python train.py --d_mlp=256 --norm_eps=1e-05 --rope_base=500000.0 --rope_fraction=1.0 --qk_norm=false --parallel_block=false --init_std_o=0.00559
Each number is 200 + 20 x the weight over the matrix's rms, rounded and kept within 0 to 999. Layers, rows and columns count from 0.

# o: layer 3 attention output (transposed), 192x96, rms 0.107, rows 105-122,137-154,168-185, columns 0-95
# v: layer 3 attention value, 64x96, rms 0.0985, rows 41-58, columns 0-95
o168,228,211,168,214,221,194,199,165,216,206,210,192,181,222,172,222,201,208,200,191,204,200,233,191,182,189,254,172,212,230,217,217,208,221,189,192,181,198,197,211,195,227,224,203,180,146,204,208,204,220,209,204,204,183,194,191,191,202,207,206,201,197,205,210,168,191,230,182,252,228,227,235,205,208,212,178,224,183,169,154,207,203,188,200,201,168,221,195,185,211,187,215,186,190,190,229
v41,181,189,199,144,211,179,165,232,186,166,190,204,226,189,198,219,193,211,195,198,226,213,192,194,218,180,157,205,176,194,195,215,158,192,196,193,176,197,183,224,209,173,180,194,207,182,221,206,179,190,187,208,210,186,221,183,213,226,238,177,241,173,224,186,217,198,202,208,221,203,188,183,192,198,234,187,204,185,204,169,213,234,176,211,207,191,210,243,210,174,186,195,217,207,213,202
o105,181,224,176,167,172,235,197,176,212,234,201,191,199,204,243,200,200,177,232,189,186,167,208,181,198,196,204,161,196,168,219,200,202,188,176,190,187,220,211,209,211,186,197,234,195,201,206,209,203,220,199,206,194,256,199,155,204,155,188,198,209,219,195,190,195,228,178,181,153,198,178,182,198,231,225,215,198,192,172,208,225,190,196,189,203,197,161,150,185,198,220,229,163,169,203,199
o137,228,203,180,221,221,175,208,204,211,212,189,179,169,202,205,193,209,203,180,213,194,238,184,168,208,222,186,200,201,199,190,157,217,166,202,203,213,212,204,199,212,238,202,175,225,187,216,197,182,178,229,186,215,172,183,193,191,210,195,206,213,192,224,219,202,171,208,191,210,227,199,251,192,187,193,162,195,204,207,191,188,217,185,213,210,212,204,207,164,190,204,178,237,241,183,175
o169,204,168,175,207,216,186,226,206,186,164,196,206,189,191,208,234,177,181,213,181,196,204,225,224,169,179,204,219,180,190,205,243,146,198,203,200,206,181,209,185,210,189,204,211,193,221,206,194,190,172,210,224,193,240,187,239,195,220,211,165,182,210,163,215,178,220,207,242,221,185,191,204,195,208,202,209,195,213,201,201,215,183,183,190,214,205,214,210,156,231,184,179,191,171,222,223
v42,184,203,251,201,186,202,208,195,188,210,194,208,188,183,187,183,177,188,213,229,213,229,234,216,220,176,238,190,210,196,196,175,190,200,218,225,223,225,199,193,195,207,196,200,188,227,159,176,229,223,234,177,198,183,175,154,220,196,225,184,203,207,217,185,193,193,199,185,182,188,203,186,190,202,163,162,208,242,197,226,198,204,204,217,198,205,194,210,229,200,186,193,195,225,221,196
o106,223,188,231,202,175,208,182,189,190,183,208,178,221,227,229,201,195,166,190,137,178,181,190,180,180,227,199,185,176,160,219,224,221,203,195,175,191,132,219,207,212,211,243,180,201,206,205,213,166,197,192,190,223,214,252,254,191,219,219,229,180,216,232,205,213,190,220,194,248,200,149,230,192,190,195,196,185,213,216,168,186,208,174,209,194,184,235,200,126,208,179,176,217,191,169,238
o138,181,194,200,207,209,230,217,188,225,183,192,207,190,198,234,200,188,198,189,191,192,185,217,235,225,186,200,206,227,225,212,226,183,234,217,224,202,235,175,204,205,155,190,207,183,199,228,193,183,221,185,224,208,207,159,193,180,187,157,205,221,194,191,199,174,198,195,182,195,200,195,181,199,198,220,201,214,195,203,200,212,201,197,227,174,222,160,204,202,214,179,221,149,201,221,191
o170,235,184,184,204,230,175,203,198,188,188,203,200,177,187,189,232,192,205,224,207,203,212,198,213,196,190,211,184,197,211,185,189,201,220,188,212,209,211,206,201,227,187,163,233,214,151,204,194,201,192,213,181,187,178,210,197,204,187,188,198,191,201,207,188,177,187,193,215,202,205,232,210,204,221,173,166,225,169,179,172,206,194,229,154,210,213,207,230,202,201,194,200,209,195,187,173
v43,210,202,250,201,182,216,197,201,196,177,180,183,204,208,139,172,198,213,174,213,188,189,178,178,189,225,205,187,210,196,191,224,185,203,182,197,239,210,188,215,197,217,229,196,173,208,196,164,225,217,189,191,194,217,204,234,200,209,200,215,201,208,168,155,197,159,193,213,216,211,189,207,176,209,180,205,204,212,186,191,203,182,217,206,174,175,231,180,206,205,213,199,208,181,180,179
o107,186,197,181,214,220,167,203,187,206,241,193,190,160,196,201,243,189,217,209,230,154,184,230,215,218,216,207,211,199,208,221,197,236,178,200,200,200,230,244,198,189,193,164,173,211,195,194,201,213,177,175,221,223,184,223,181,168,176,194,200,202,190,208,197,193,191,163,204,197,185,205,185,201,203,218,168,213,196,202,221,208,190,194,182,205,219,165,213,229,180,216,199,185,209,166,220
o139,160,206,195,193,210,196,200,218,164,187,183,181,214,184,203,183,196,152,200,191,210,164,204,174,170,200,204,192,200,195,205,232,181,225,178,205,212,205,173,177,198,212,171,209,207,210,204,214,191,224,209,202,175,186,201,218,215,215,182,232,175,230,177,162,194,165,215,195,191,195,186,180,211,197,185,192,216,213,189,173,166,202,223,196,193,208,221,214,180,208,197,193,210,222,221,205
o171,250,192,220,195,185,197,214,188,204,180,254,227,172,181,196,210,216,195,196,202,230,196,237,239,200,182,237,180,239,211,177,185,212,170,195,153,189,179,216,233,192,220,209,204,188,193,159,204,205,186,167,165,206,181,171,194,189,208,205,210,194,220,212,214,197,203,195,176,217,245,200,207,181,189,206,234,201,195,196,195,191,205,194,198,216,211,178,188,183,164,211,174,221,189,203,227
v44,201,173,210,203,212,200,205,211,194,176,204,200,224,187,179,226,200,197,230,219,164,211,188,202,190,197,222,220,193,219,188,199,219,193,196,200,206,186,215,210,208,200,205,176,226,186,217,216,185,189,204,187,219,211,194,181,194,221,191,182,193,182,178,228,226,198,186,211,208,198,186,202,205,187,197,209,182,200,205,204,182,198,204,170,182,206,201,202,167,209,212,179,169,181,222,184
o108,238,214,171,196,241,192,226,172,172,225,180,232,201,197,185,224,180,204,203,170,213,189,171,184,205,196,190,192,185,214,202,205,214,226,202,217,204,244,200,191,191,228,197,241,185,242,177,204,203,227,223,249,165,239,158,208,206,223,230,179,177,212,221,197,186,224,269,200,221,235,215,207,187,199,164,196,222,205,209,233,213,187,211,239,241,207,215,191,184,190,179,207,237,215,198,212
o140,190,180,211,224,145,204,183,220,219,195,208,185,192,227,212,210,215,199,194,218,187,173,241,225,201,209,244,195,223,201,179,203,180,183,218,202,182,158,181,195,196,192,256,174,217,207,215,198,219,185,203,198,221,180,189,233,205,180,162,205,224,183,175,190,206,183,191,218,172,165,215,177,201,225,233,192,202,199,183,175,171,206,181,145,221,172,198,207,214,193,211,198,181,197,187,191
o172,180,229,190,212,224,239,215,209,186,213,201,212,192,189,200,194,209,172,186,199,186,209,199,208,171,186,180,218,201,210,166,184,200,205,223,246,207,199,199,232,206,193,194,194,210,217,185,182,205,179,201,177,170,221,202,205,191,200,216,239,217,231,207,196,161,205,213,180,189,237,217,213,195,193,180,207,184,218,192,196,211,222,194,215,190,187,202,183,191,173,199,222,207,227,194,184
v45,217,196,188,190,215,202,193,204,157,218,210,181,182,201,177,181,191,223,205,203,198,182,194,189,196,182,195,215,195,187,230,203,203,200,174,175,191,215,193,179,211,194,188,188,192,176,217,213,176,158,185,189,224,198,208,207,172,199,158,183,187,189,242,179,193,205,202,206,202,195,216,226,205,217,190,215,193,185,193,168,208,210,195,198,188,204,195,236,213,176,208,196,207,199,197,182
o109,232,193,194,178,191,189,195,231,224,143,223,212,161,209,197,221,220,201,207,201,209,223,232,199,203,198,219,170,196,235,227,196,188,188,201,235,198,215,198,203,175,209,185,210,222,186,207,206,203,199,199,191,210,205,191,193,236,180,203,241,196,181,145,195,196,178,174,184,195,194,172,200,140,209,210,181,187,183,202,227,199,199,192,177,210,207,186,230,167,187,212,163,200,187,194,213
o141,181,202,214,201,200,209,169,209,212,200,163,197,165,196,210,179,215,199,193,195,160,181,185,195,188,221,195,218,224,175,162,208,170,175,207,230,208,198,237,201,193,178,190,193,193,214,211,199,201,182,203,211,205,179,186,197,192,208,193,165,202,213,185,194,187,223,190,213,197,184,179,214,230,194,161,209,216,216,209,222,197,215,187,190,176,165,155,187,231,196,213,177,214,201,191,199
o173,195,208,192,217,178,184,206,196,205,190,191,222,214,199,191,193,175,191,206,177,198,221,186,190,225,211,170,204,194,221,194,200,198,202,204,202,231,195,194,210,194,229,230,197,194,218,155,179,213,192,186,188,195,204,201,206,179,185,206,228,193,200,212,226,212,158,205,196,198,216,217,211,205,176,217,197,193,214,197,199,196,197,188,217,215,186,238,196,175,228,179,190,213,197,195,206
v46,215,196,192,196,219,211,228,222,210,200,225,164,201,182,180,177,210,187,207,219,211,197,191,170,179,198,181,206,195,205,209,188,233,228,193,224,199,205,210,213,181,233,207,207,157,220,185,215,248,195,201,199,176,156,215,157,169,175,193,201,200,180,195,221,200,200,186,196,236,235,189,214,209,196,169,160,208,173,214,189,200,219,221,225,192,207,176,190,202,198,189,202,217,192,199,177
o110,208,183,202,196,176,191,194,185,211,224,191,215,178,217,259,236,164,166,208,185,179,196,185,246,192,212,195,157,243,207,220,214,194,209,211,191,188,183,190,193,193,162,215,163,232,221,221,164,192,199,173,196,213,200,219,244,218,214,187,220,199,207,193,213,175,202,218,192,152,187,193,208,183,172,198,213,199,174,182,202,223,195,178,176,164,170,214,237,215,195,213,212,175,230,205,199
o142,214,211,184,206,220,177,206,232,175,197,224,183,188,182,200,204,219,232,191,191,171,181,222,212,196,214,211,231,183,169,206,216,200,234,195,184,219,184,224,184,206,222,155,227,205,165,195,219,177,190,177,202,224,213,243,212,224,178,176,193,182,184,211,202,158,204,222,224,187,187,169,185,201,246,171,205,209,207,228,243,175,189,209,176,238,197,201,183,151,208,191,215,187,176,216,166
o174,166,181,190,192,196,219,219,219,210,205,197,201,229,208,186,185,203,205,184,187,207,229,194,182,240,208,212,215,152,208,204,158,190,196,203,185,214,192,227,221,222,172,210,215,188,205,196,212,213,218,246,211,192,202,177,195,208,215,186,177,215,181,225,184,238,182,194,187,212,196,237,176,200,204,219,224,176,216,201,161,213,235,174,207,181,192,187,183,180,173,186,200,187,177,196,238
v47,209,206,207,197,172,192,189,202,196,188,171,217,216,193,226,233,200,216,194,204,184,214,202,209,183,182,196,192,199,194,208,204,215,194,203,182,184,191,204,175,180,201,204,214,211,222,182,220,209,182,182,205,194,217,204,184,202,196,224,206,217,216,191,173,221,229,201,213,164,200,199,207,222,161,190,163,208,216,223,187,169,184,189,203,234,205,233,198,194,201,193,243,213,183,216,193
o111,210,179,194,227,237,220,221,175,198,196,185,179,198,237,193,190,180,197,217,180,214,227,186,174,193,176,186,211,168,217,157,204,211,227,219,217,180,244,226,198,240,210,200,198,185,165,252,181,159,238,202,255,185,171,191,226,184,201,211,170,199,206,222,203,181,193,200,196,184,249,239,210,195,212,202,237,193,175,196,184,231,194,210,191,186,206,187,202,174,195,195,189,182,200,195,190
o143,217,205,176,198,235,233,200,220,204,169,216,206,189,172,222,197,210,167,212,186,173,201,203,201,237,199,208,196,193,200,213,200,214,204,159,223,225,158,161,184,187,215,200,197,178,195,173,216,225,220,192,141,216,188,200,187,227,183,180,224,204,208,184,210,196,155,239,200,206,177,204,197,207,207,151,219,207,177,208,172,206,222,210,205,224,249,177,208,190,196,210,206,195,180,219,207
o175,211,234,198,199,203,179,193,199,211,239,175,194,197,240,196,202,232,222,208,221,249,237,194,202,185,197,221,215,214,211,183,218,199,187,230,173,174,215,228,217,201,217,213,222,210,191,181,218,162,203,207,234,203,209,182,196,226,197,198,163,175,192,196,199,226,230,172,223,207,243,207,199,201,181,237,176,205,191,208,238,196,184,188,218,186,193,173,231,208,206,183,187,201,207,170,190
v48,190,227,189,186,195,175,209,177,224,211,202,216,181,148,218,204,224,183,213,154,174,200,178,212,215,208,200,215,193,240,166,180,205,197,198,218,198,188,197,192,219,171,172,187,212,194,220,200,209,202,172,186,187,182,212,207,181,203,207,165,205,227,181,163,204,192,180,174,198,205,196,215,176,195,178,233,228,210,181,206,192,205,193,216,188,226,197,194,216,185,219,185,201,205,173,189
o112,188,192,220,203,184,204,207,201,151,224,192,196,211,246,178,198,167,203,220,221,222,206,180,210,202,173,171,211,172,176,225,184,209,197,196,229,194,212,206,190,169,197,227,205,225,205,188,198,207,201,230,214,183,210,196,190,190,236,183,204,192,208,212,206,200,198,212,186,212,222,206,188,188,191,204,196,185,194,203,219,222,199,178,216,195,166,202,185,193,202,200,218,186,198,219,184
o144,171,182,186,202,195,218,216,179,206,226,231,213,200,245,211,203,196,204,210,205,195,197,200,198,195,186,230,221,196,200,257,204,192,198,190,185,199,193,214,153,206,224,193,196,178,215,204,210,210,199,192,142,214,187,205,193,202,189,199,215,209,196,186,182,183,186,231,217,233,192,195,206,218,205,215,210,215,188,181,181,206,218,212,209,205,213,199,218,202,212,202,206,223,202,194,217
o176,195,247,225,188,191,252,174,197,246,194,215,181,218,182,206,191,187,191,197,200,212,176,186,209,195,204,220,206,209,213,164,227,189,216,237,193,242,219,195,230,246,177,197,214,198,150,198,206,205,179,171,185,219,197,198,193,236,143,178,224,203,203,189,202,203,201,164,195,184,166,177,192,192,191,195,173,225,205,249,204,232,196,188,196,214,201,222,169,185,193,217,202,176,198,233,219
v49,190,218,211,207,209,175,217,185,193,194,208,190,160,190,211,186,179,206,200,203,191,215,198,198,185,203,228,209,186,211,236,202,214,176,148,208,169,184,225,186,203,192,198,194,165,183,206,195,196,211,196,194,181,196,205,201,193,271,222,178,193,178,205,225,221,218,201,183,217,213,203,180,205,170,189,208,194,217,222,214,218,185,221,205,191,208,187,232,180,213,162,163,182,193,215,202
o113,216,187,195,214,194,216,229,238,212,206,198,184,230,237,221,233,222,237,196,211,228,206,178,190,216,188,168,175,202,193,189,184,194,210,235,196,210,179,208,185,146,202,220,193,217,222,218,189,251,158,211,228,181,215,190,163,192,158,200,173,182,169,192,179,191,195,158,225,184,180,239,199,214,238,204,170,212,193,195,193,171,213,192,195,216,159,227,200,170,202,236,213,214,182,199,176
o145,205,195,221,185,213,196,182,215,186,198,203,217,197,182,224,200,227,211,185,186,152,189,226,202,213,192,206,220,155,223,168,178,208,199,190,210,192,221,178,207,207,213,191,208,152,197,195,228,164,213,186,164,184,211,213,209,198,207,211,204,192,182,232,202,197,196,215,212,196,211,184,203,205,193,198,186,209,190,170,205,225,195,215,212,192,237,172,193,193,227,188,183,196,187,175,214
o177,176,156,193,184,219,199,186,179,176,194,215,171,222,221,182,210,165,182,209,189,227,186,202,206,194,208,227,214,227,207,206,209,170,177,204,205,214,200,198,212,237,190,204,238,223,172,208,210,212,210,205,239,174,208,205,199,197,212,187,243,216,202,194,186,220,195,209,182,217,211,237,229,215,217,217,218,186,203,200,175,193,225,179,179,201,178,240,196,227,161,199,219,173,217,207,189
v50,219,183,179,179,209,183,194,216,204,166,206,213,204,174,218,191,207,198,225,187,202,190,208,206,198,206,211,219,210,192,195,222,211,199,218,218,204,190,229,188,196,182,205,224,202,191,193,232,195,230,185,228,190,214,190,224,204,200,217,129,196,217,221,206,183,184,192,210,201,214,183,209,200,204,191,207,173,183,196,187,208,201,163,195,189,193,187,226,180,179,191,232,211,210,199,209
o114,233,183,193,209,214,214,192,185,219,209,227,151,193,208,180,221,215,229,214,209,176,209,213,164,187,198,177,178,195,200,208,195,198,178,206,187,202,208,167,224,211,188,186,234,176,184,224,157,188,175,205,153,222,210,206,171,205,190,187,237,206,196,201,229,174,208,228,194,229,214,217,220,211,196,191,208,261,202,181,187,195,174,214,201,188,204,186,195,218,253,195,205,167,173,228,182
o146,199,240,206,197,195,201,225,200,236,193,185,215,210,214,201,187,191,196,178,198,223,217,214,226,189,194,218,208,199,202,173,209,185,195,187,213,153,193,204,219,173,232,192,172,221,239,195,174,208,216,199,206,211,207,197,204,199,212,224,197,193,199,190,211,214,187,175,185,184,215,188,189,204,217,202,206,163,196,184,202,192,200,175,232,211,179,235,183,182,197,219,203,261,215,197,238
o178,232,218,191,195,205,187,176,212,187,220,175,213,184,213,239,193,187,182,218,185,158,230,188,186,202,215,181,179,197,183,226,234,191,182,206,180,188,198,212,204,225,193,205,190,216,164,201,215,209,177,204,245,174,181,173,191,186,205,205,192,223,213,188,157,229,205,207,220,209,214,187,192,206,235,195,239,212,213,213,214,214,212,157,181,186,185,215,178,201,201,219,199,171,217,178,186
v51,186,221,205,207,200,215,185,163,222,199,229,189,188,183,187,220,159,191,194,186,210,171,203,201,208,157,193,221,198,220,210,181,233,200,180,213,197,225,177,207,197,212,154,208,179,212,220,210,198,222,195,176,200,210,216,233,176,195,208,181,198,224,202,199,198,175,174,222,208,182,219,215,205,183,218,217,213,201,179,202,199,210,209,200,197,219,197,186,229,194,184,215,172,232,188,212
o115,204,173,201,196,204,210,187,211,179,187,180,198,181,216,190,191,213,213,178,213,177,186,182,203,212,234,185,187,223,208,183,221,208,220,200,184,178,175,231,221,189,174,208,238,182,160,169,188,208,186,193,183,196,169,159,178,177,208,207,222,227,200,212,182,215,213,219,178,196,219,236,187,187,196,185,206,192,200,191,202,194,201,248,207,201,212,194,192,210,187,230,191,200,187,189,206
o147,185,187,207,208,202,223,206,208,185,191,175,232,193,220,223,193,202,217,186,180,211,214,216,194,202,190,223,211,157,178,189,201,201,192,202,182,223,186,216,219,165,244,221,154,191,234,210,186,178,194,193,202,176,209,206,221,189,207,202,218,221,202,173,214,203,178,207,197,184,199,189,188,213,218,191,183,182,179,222,206,209,185,171,192,180,205,209,184,199,241,217,202,224,177,225,186
o179,183,189,172,233,181,175,171,209,213,190,229,200,170,180,200,200,207,172,198,177,217,194,179,230,238,227,226,217,222,206,188,190,190,247,198,185,216,195,159,186,190,186,219,185,199,205,206,195,214,228,196,203,255,199,209,165,222,181,201,191,196,197,191,219,219,156,165,186,186,188,178,217,230,225,256,222,209,223,217,179,228,208,191,179,204,176,215,215,166,204,186,214,201,216,199,197
v52,233,218,209,191,242,214,200,193,199,225,194,218,192,222,205,196,201,209,204,207,193,181,193,244,205,201,192,221,209,175,181,198,215,177,219,183,183,204,188,208,185,215,209,192,189,209,196,178,212,188,170,198,200,220,208,182,202,193,209,217,184,233,176,229,209,201,206,172,189,181,194,185,190,187,183,194,208,200,203,173,222,204,203,201,215,200,233,206,150,220,201,192,175,188,207,207
o116,188,211,210,173,176,180,198,201,195,184,183,163,201,199,193,207,196,202,201,193,205,225,181,205,196,224,208,194,217,189,238,154,192,238,191,225,199,201,180,177,195,197,193,214,218,203,192,222,224,217,202,225,200,188,181,183,214,213,210,199,233,206,234,177,207,207,213,186,185,231,181,211,202,187,183,178,210,194,153,224,164,185,191,205,194,195,206,201,214,178,201,205,192,226,179,204
o148,230,187,216,214,223,200,240,178,205,203,224,221,202,204,186,219,228,201,189,181,205,196,262,210,198,193,193,211,196,211,184,206,200,173,224,195,177,209,212,215,204,229,183,190,170,230,202,188,213,222,212,158,205,206,175,197,186,205,209,188,193,211,203,212,176,202,220,174,191,200,210,195,207,184,197,189,204,195,237,175,211,216,196,211,201,210,197,191,165,223,189,209,207,227,219,193
o180,218,203,200,195,146,216,184,185,186,239,208,194,197,169,231,181,200,175,204,209,192,166,157,188,226,187,180,164,195,218,181,201,216,205,168,201,202,206,200,228,203,205,192,187,230,160,211,178,161,207,184,226,203,214,209,178,163,233,193,213,193,180,200,211,215,240,156,182,163,196,221,191,196,187,206,186,214,192,194,203,187,185,256,188,198,191,205,173,216,174,213,172,188,174,224,223
v53,181,212,210,220,156,200,174,170,255,218,229,223,223,232,212,185,217,170,193,217,195,186,230,198,203,207,201,189,224,197,216,194,203,200,219,182,163,206,185,203,187,221,192,191,154,209,203,170,204,218,192,171,205,202,184,170,245,196,241,207,220,215,178,215,189,161,195,199,194,211,195,198,212,195,180,202,207,182,173,188,197,158,201,218,206,232,198,216,202,212,206,204,202,218,248,203
o117,256,206,233,192,229,211,199,191,185,178,160,168,226,154,214,209,223,229,185,215,212,180,223,211,194,185,188,192,187,200,154,201,205,176,214,216,202,190,210,202,203,166,224,210,217,180,184,203,200,182,190,177,197,231,192,233,181,182,209,201,179,211,189,210,224,183,212,229,158,195,207,200,217,183,213,170,179,197,194,150,190,198,218,200,205,178,167,201,191,245,221,205,207,175,189,206
o149,173,165,188,191,202,193,210,188,199,216,250,194,178,218,211,202,179,161,254,208,186,204,193,204,172,185,182,201,213,194,176,213,175,223,208,185,212,186,160,223,227,205,179,215,254,194,202,188,214,208,198,224,180,197,178,182,175,215,178,217,217,192,240,186,209,190,199,188,208,221,207,209,173,230,197,224,176,221,201,220,214,230,153,210,220,203,249,166,154,200,193,190,201,217,216,193
o181,201,241,182,189,167,183,207,214,228,204,226,183,187,200,187,216,207,241,176,204,197,214,217,190,227,213,198,208,207,205,232,180,234,239,155,189,206,207,223,194,190,227,199,174,153,175,193,233,192,184,215,177,217,196,184,180,226,196,170,162,203,181,215,200,192,230,183,158,199,133,203,189,194,191,195,193,269,219,183,185,178,196,242,128,183,213,180,204,215,172,225,205,180,177,197,221
v54,196,183,177,200,202,181,203,212,207,165,199,217,201,195,174,206,206,186,215,230,197,212,205,201,211,203,201,188,186,221,205,213,186,235,191,175,192,218,169,205,232,184,209,194,185,234,217,210,216,184,241,216,207,172,204,220,201,183,183,197,203,176,210,211,226,243,159,212,191,214,210,205,191,222,193,177,233,190,206,187,213,206,183,182,190,199,213,202,190,202,200,212,175,196,207,219
o118,200,198,191,215,210,226,202,188,208,208,186,184,197,266,213,223,197,223,180,216,218,213,214,206,199,186,190,236,220,212,210,206,194,163,213,198,191,202,224,201,179,189,182,225,217,167,196,199,193,192,170,213,196,226,193,194,209,189,223,201,181,231,206,192,169,227,200,204,173,214,209,216,206,172,201,198,181,193,205,191,205,203,189,206,219,162,210,212,202,194,161,164,214,189,204,209
o150,171,210,195,204,193,210,204,207,181,221,191,226,176,151,200,196,182,142,219,196,186,170,185,223,194,203,257,203,194,212,193,192,198,163,211,183,213,205,212,219,250,202,177,173,210,187,219,194,216,192,226,226,207,172,200,180,162,185,191,202,227,209,190,230,196,143,200,185,215,171,181,230,202,208,191,208,182,221,210,213,221,208,156,193,218,194,220,215,205,178,213,195,207,219,207,173
o182,183,180,210,185,176,206,220,176,204,197,175,203,238,238,217,202,174,182,201,203,178,209,185,211,223,182,165,157,164,173,194,183,196,185,180,228,195,179,214,160,187,187,220,210,192,215,211,213,174,199,235,152,168,182,203,236,217,241,227,215,203,211,185,180,173,227,221,214,201,185,216,178,179,200,229,200,193,190,215,182,214,207,226,209,190,225,160,206,167,215,195,197,238,213,214,198
v55,187,200,233,198,193,172,158,215,170,204,197,161,181,205,217,175,197,180,204,217,196,183,187,197,194,221,198,214,206,204,195,203,205,207,168,200,188,210,232,204,183,213,185,184,250,200,217,186,206,204,182,201,202,207,183,206,179,218,223,191,211,203,208,223,200,214,208,219,194,206,199,205,180,192,210,229,200,196,197,209,187,214,204,179,221,193,214,195,218,197,230,186,205,212,189,222
o119,227,176,156,204,213,207,202,201,212,203,197,186,192,207,220,222,207,203,203,177,208,208,178,173,229,199,191,199,229,210,216,192,181,227,205,166,200,215,168,177,197,199,199,190,167,170,197,233,199,199,177,212,198,183,240,170,202,160,191,212,205,174,204,216,205,194,185,174,204,188,240,185,188,222,185,174,220,213,186,198,201,189,195,216,199,188,202,211,190,180,172,196,206,179,208,138
o151,183,229,176,179,192,184,198,210,202,221,208,193,200,173,216,218,191,167,199,183,163,191,217,188,171,176,210,189,185,183,193,214,197,183,199,240,210,189,213,200,235,177,213,208,206,199,209,198,202,183,214,170,203,226,180,206,205,183,202,217,201,190,229,164,242,191,203,232,220,216,210,244,244,199,209,213,203,214,183,202,213,195,171,193,229,212,207,204,181,209,195,200,210,231,220,205
o183,205,221,192,208,206,225,236,190,210,187,211,208,213,211,211,187,175,183,200,224,188,186,187,209,231,179,189,213,213,209,196,207,201,236,210,197,197,191,181,226,178,204,194,201,209,210,169,157,194,205,187,191,201,184,190,185,207,201,192,196,208,218,161,211,190,193,216,153,189,208,207,189,201,192,205,198,196,203,210,182,180,183,201,230,169,203,221,215,243,222,190,194,188,192,195,210
v56,162,208,197,190,222,198,163,157,212,227,196,198,207,210,197,133,186,181,196,194,197,232,175,179,196,208,216,210,191,185,202,168,162,148,212,213,208,223,179,188,221,201,224,202,220,203,224,169,233,208,198,195,209,190,215,224,227,202,214,204,200,230,213,195,182,212,235,201,225,184,207,250,184,195,200,201,202,197,212,206,222,203,191,225,180,203,199,209,219,216,182,187,212,221,185,201
o120,235,227,252,182,206,190,196,225,216,208,199,210,203,191,242,215,197,207,195,193,242,184,200,227,180,224,227,177,248,207,209,217,216,218,188,188,170,193,217,223,212,212,206,210,201,208,204,179,184,181,196,201,185,178,188,206,240,195,219,215,216,189,174,180,216,212,172,189,152,193,196,186,190,200,184,199,183,177,222,223,175,241,203,201,219,229,215,201,200,182,232,179,189,194,185,225
o152,221,186,205,202,163,200,220,227,169,194,211,167,183,156,210,181,220,183,239,207,173,214,224,209,228,188,173,191,179,185,194,185,199,177,207,213,229,206,207,210,194,209,197,198,194,198,184,201,220,234,202,186,216,228,209,185,197,191,201,183,189,184,212,221,226,196,206,188,192,189,197,200,196,221,191,192,218,169,206,223,200,206,236,221,179,194,176,225,220,216,215,185,214,207,205,199
o184,188,220,186,192,241,209,226,170,205,212,219,204,195,186,186,267,174,190,206,188,166,164,174,200,181,190,220,228,187,205,217,218,198,235,170,223,188,213,197,201,227,170,182,210,228,180,186,220,175,200,172,209,238,172,219,192,176,208,196,205,212,207,210,186,176,217,199,178,234,203,141,190,185,173,227,208,211,214,248,218,211,160,225,169,205,210,210,212,191,215,200,246,177,203,208,238
v57,173,164,174,179,235,223,208,217,198,194,195,193,222,199,197,224,195,193,184,203,206,197,183,205,222,229,197,175,186,180,176,230,189,181,209,200,194,196,237,188,199,191,222,187,209,210,197,195,195,200,208,196,230,200,195,215,203,176,195,215,209,196,198,200,226,200,235,219,201,232,156,190,188,227,173,176,164,224,240,203,199,178,202,184,211,186,178,226,160,222,206,208,221,206,167,196
o121,227,238,176,225,179,198,221,175,192,183,230,191,189,229,206,193,235,207,222,195,176,230,193,207,188,195,209,222,217,212,247,211,183,216,163,169,232,184,185,218,258,222,178,185,184,191,182,186,219,194,213,253,198,182,200,204,202,212,149,206,197,188,183,225,180,211,156,184,165,154,223,192,186,182,204,187,230,206,206,171,205,214,203,206,179,216,211,199,211,203,229,221,182,172,208,219
o153,222,161,222,220,196,224,215,197,176,180,181,167,217,183,175,238,179,192,224,224,200,196,192,183,220,179,213,193,220,212,179,197,185,194,185,211,188,237,205,193,177,204,216,210,235,187,182,185,202,201,163,201,187,200,183,180,166,203,211,180,179,195,185,210,214,186,205,196,255,236,197,217,212,207,235,230,209,208,190,191,167,180,206,189,223,186,231,243,202,217,210,215,215,208,189,189
o185,204,225,242,176,193,168,183,218,223,231,187,226,178,213,243,180,190,204,194,195,200,238,198,195,180,197,171,202,186,188,164,191,219,195,206,225,184,216,189,215,199,191,188,214,197,215,212,206,191,210,197,165,182,211,206,206,238,244,238,182,261,208,217,158,187,195,211,215,216,219,216,198,164,201,140,223,176,199,152,213,209,193,163,194,185,216,204,178,223,161,215,237,230,198,201,197
v58,184,185,207,198,201,202,236,190,239,215,218,216,184,211,223,199,189,178,195,184,191,221,207,194,188,201,224,223,182,159,150,192,188,216,192,183,214,205,234,176,213,192,220,209,217,184,195,200,206,192,203,232,185,182,209,201,222,206,217,171,193,191,189,219,180,197,229,221,211,189,187,197,195,193,180,205,202,186,195,177,221,213,184,226,168,217,196,217,179,202,199,219,228,184,187,206
o122,164,211,181,203,187,197,189,231,174,215,188,178,244,195,169,176,176,213,189,237,218,151,180,204,237,185,188,207,227,199,214,204,224,197,202,197,225,198,203,170,178,228,207,190,168,207,172,193,226,216,195,191,208,221,206,180,200,218,225,209,210,218,191,185,232,181,204,210,203,205,243,215,207,213,196,194,166,244,192,192,176,178,222,226,227,182,184,197,252,197,235,174,197,196,204,174
o154,197,199,194,220,224,192,213,190,205,206,224,199,174,194,195,217,236,199,178,197,183,195,205,181,197,201,200,175,203,210,206,168,200,215,214,207,197,219,181,219,193,142,211,227,199,197,207,212,205,195,214,212,219,171,201,189,227,173,152,215,154,226,201,231,231,216,200,195,185,187,215,188,222,184,210,232,229,161,183,216,191,195,189,187,205,224,191,227,212,227,170,204,217,221,209,189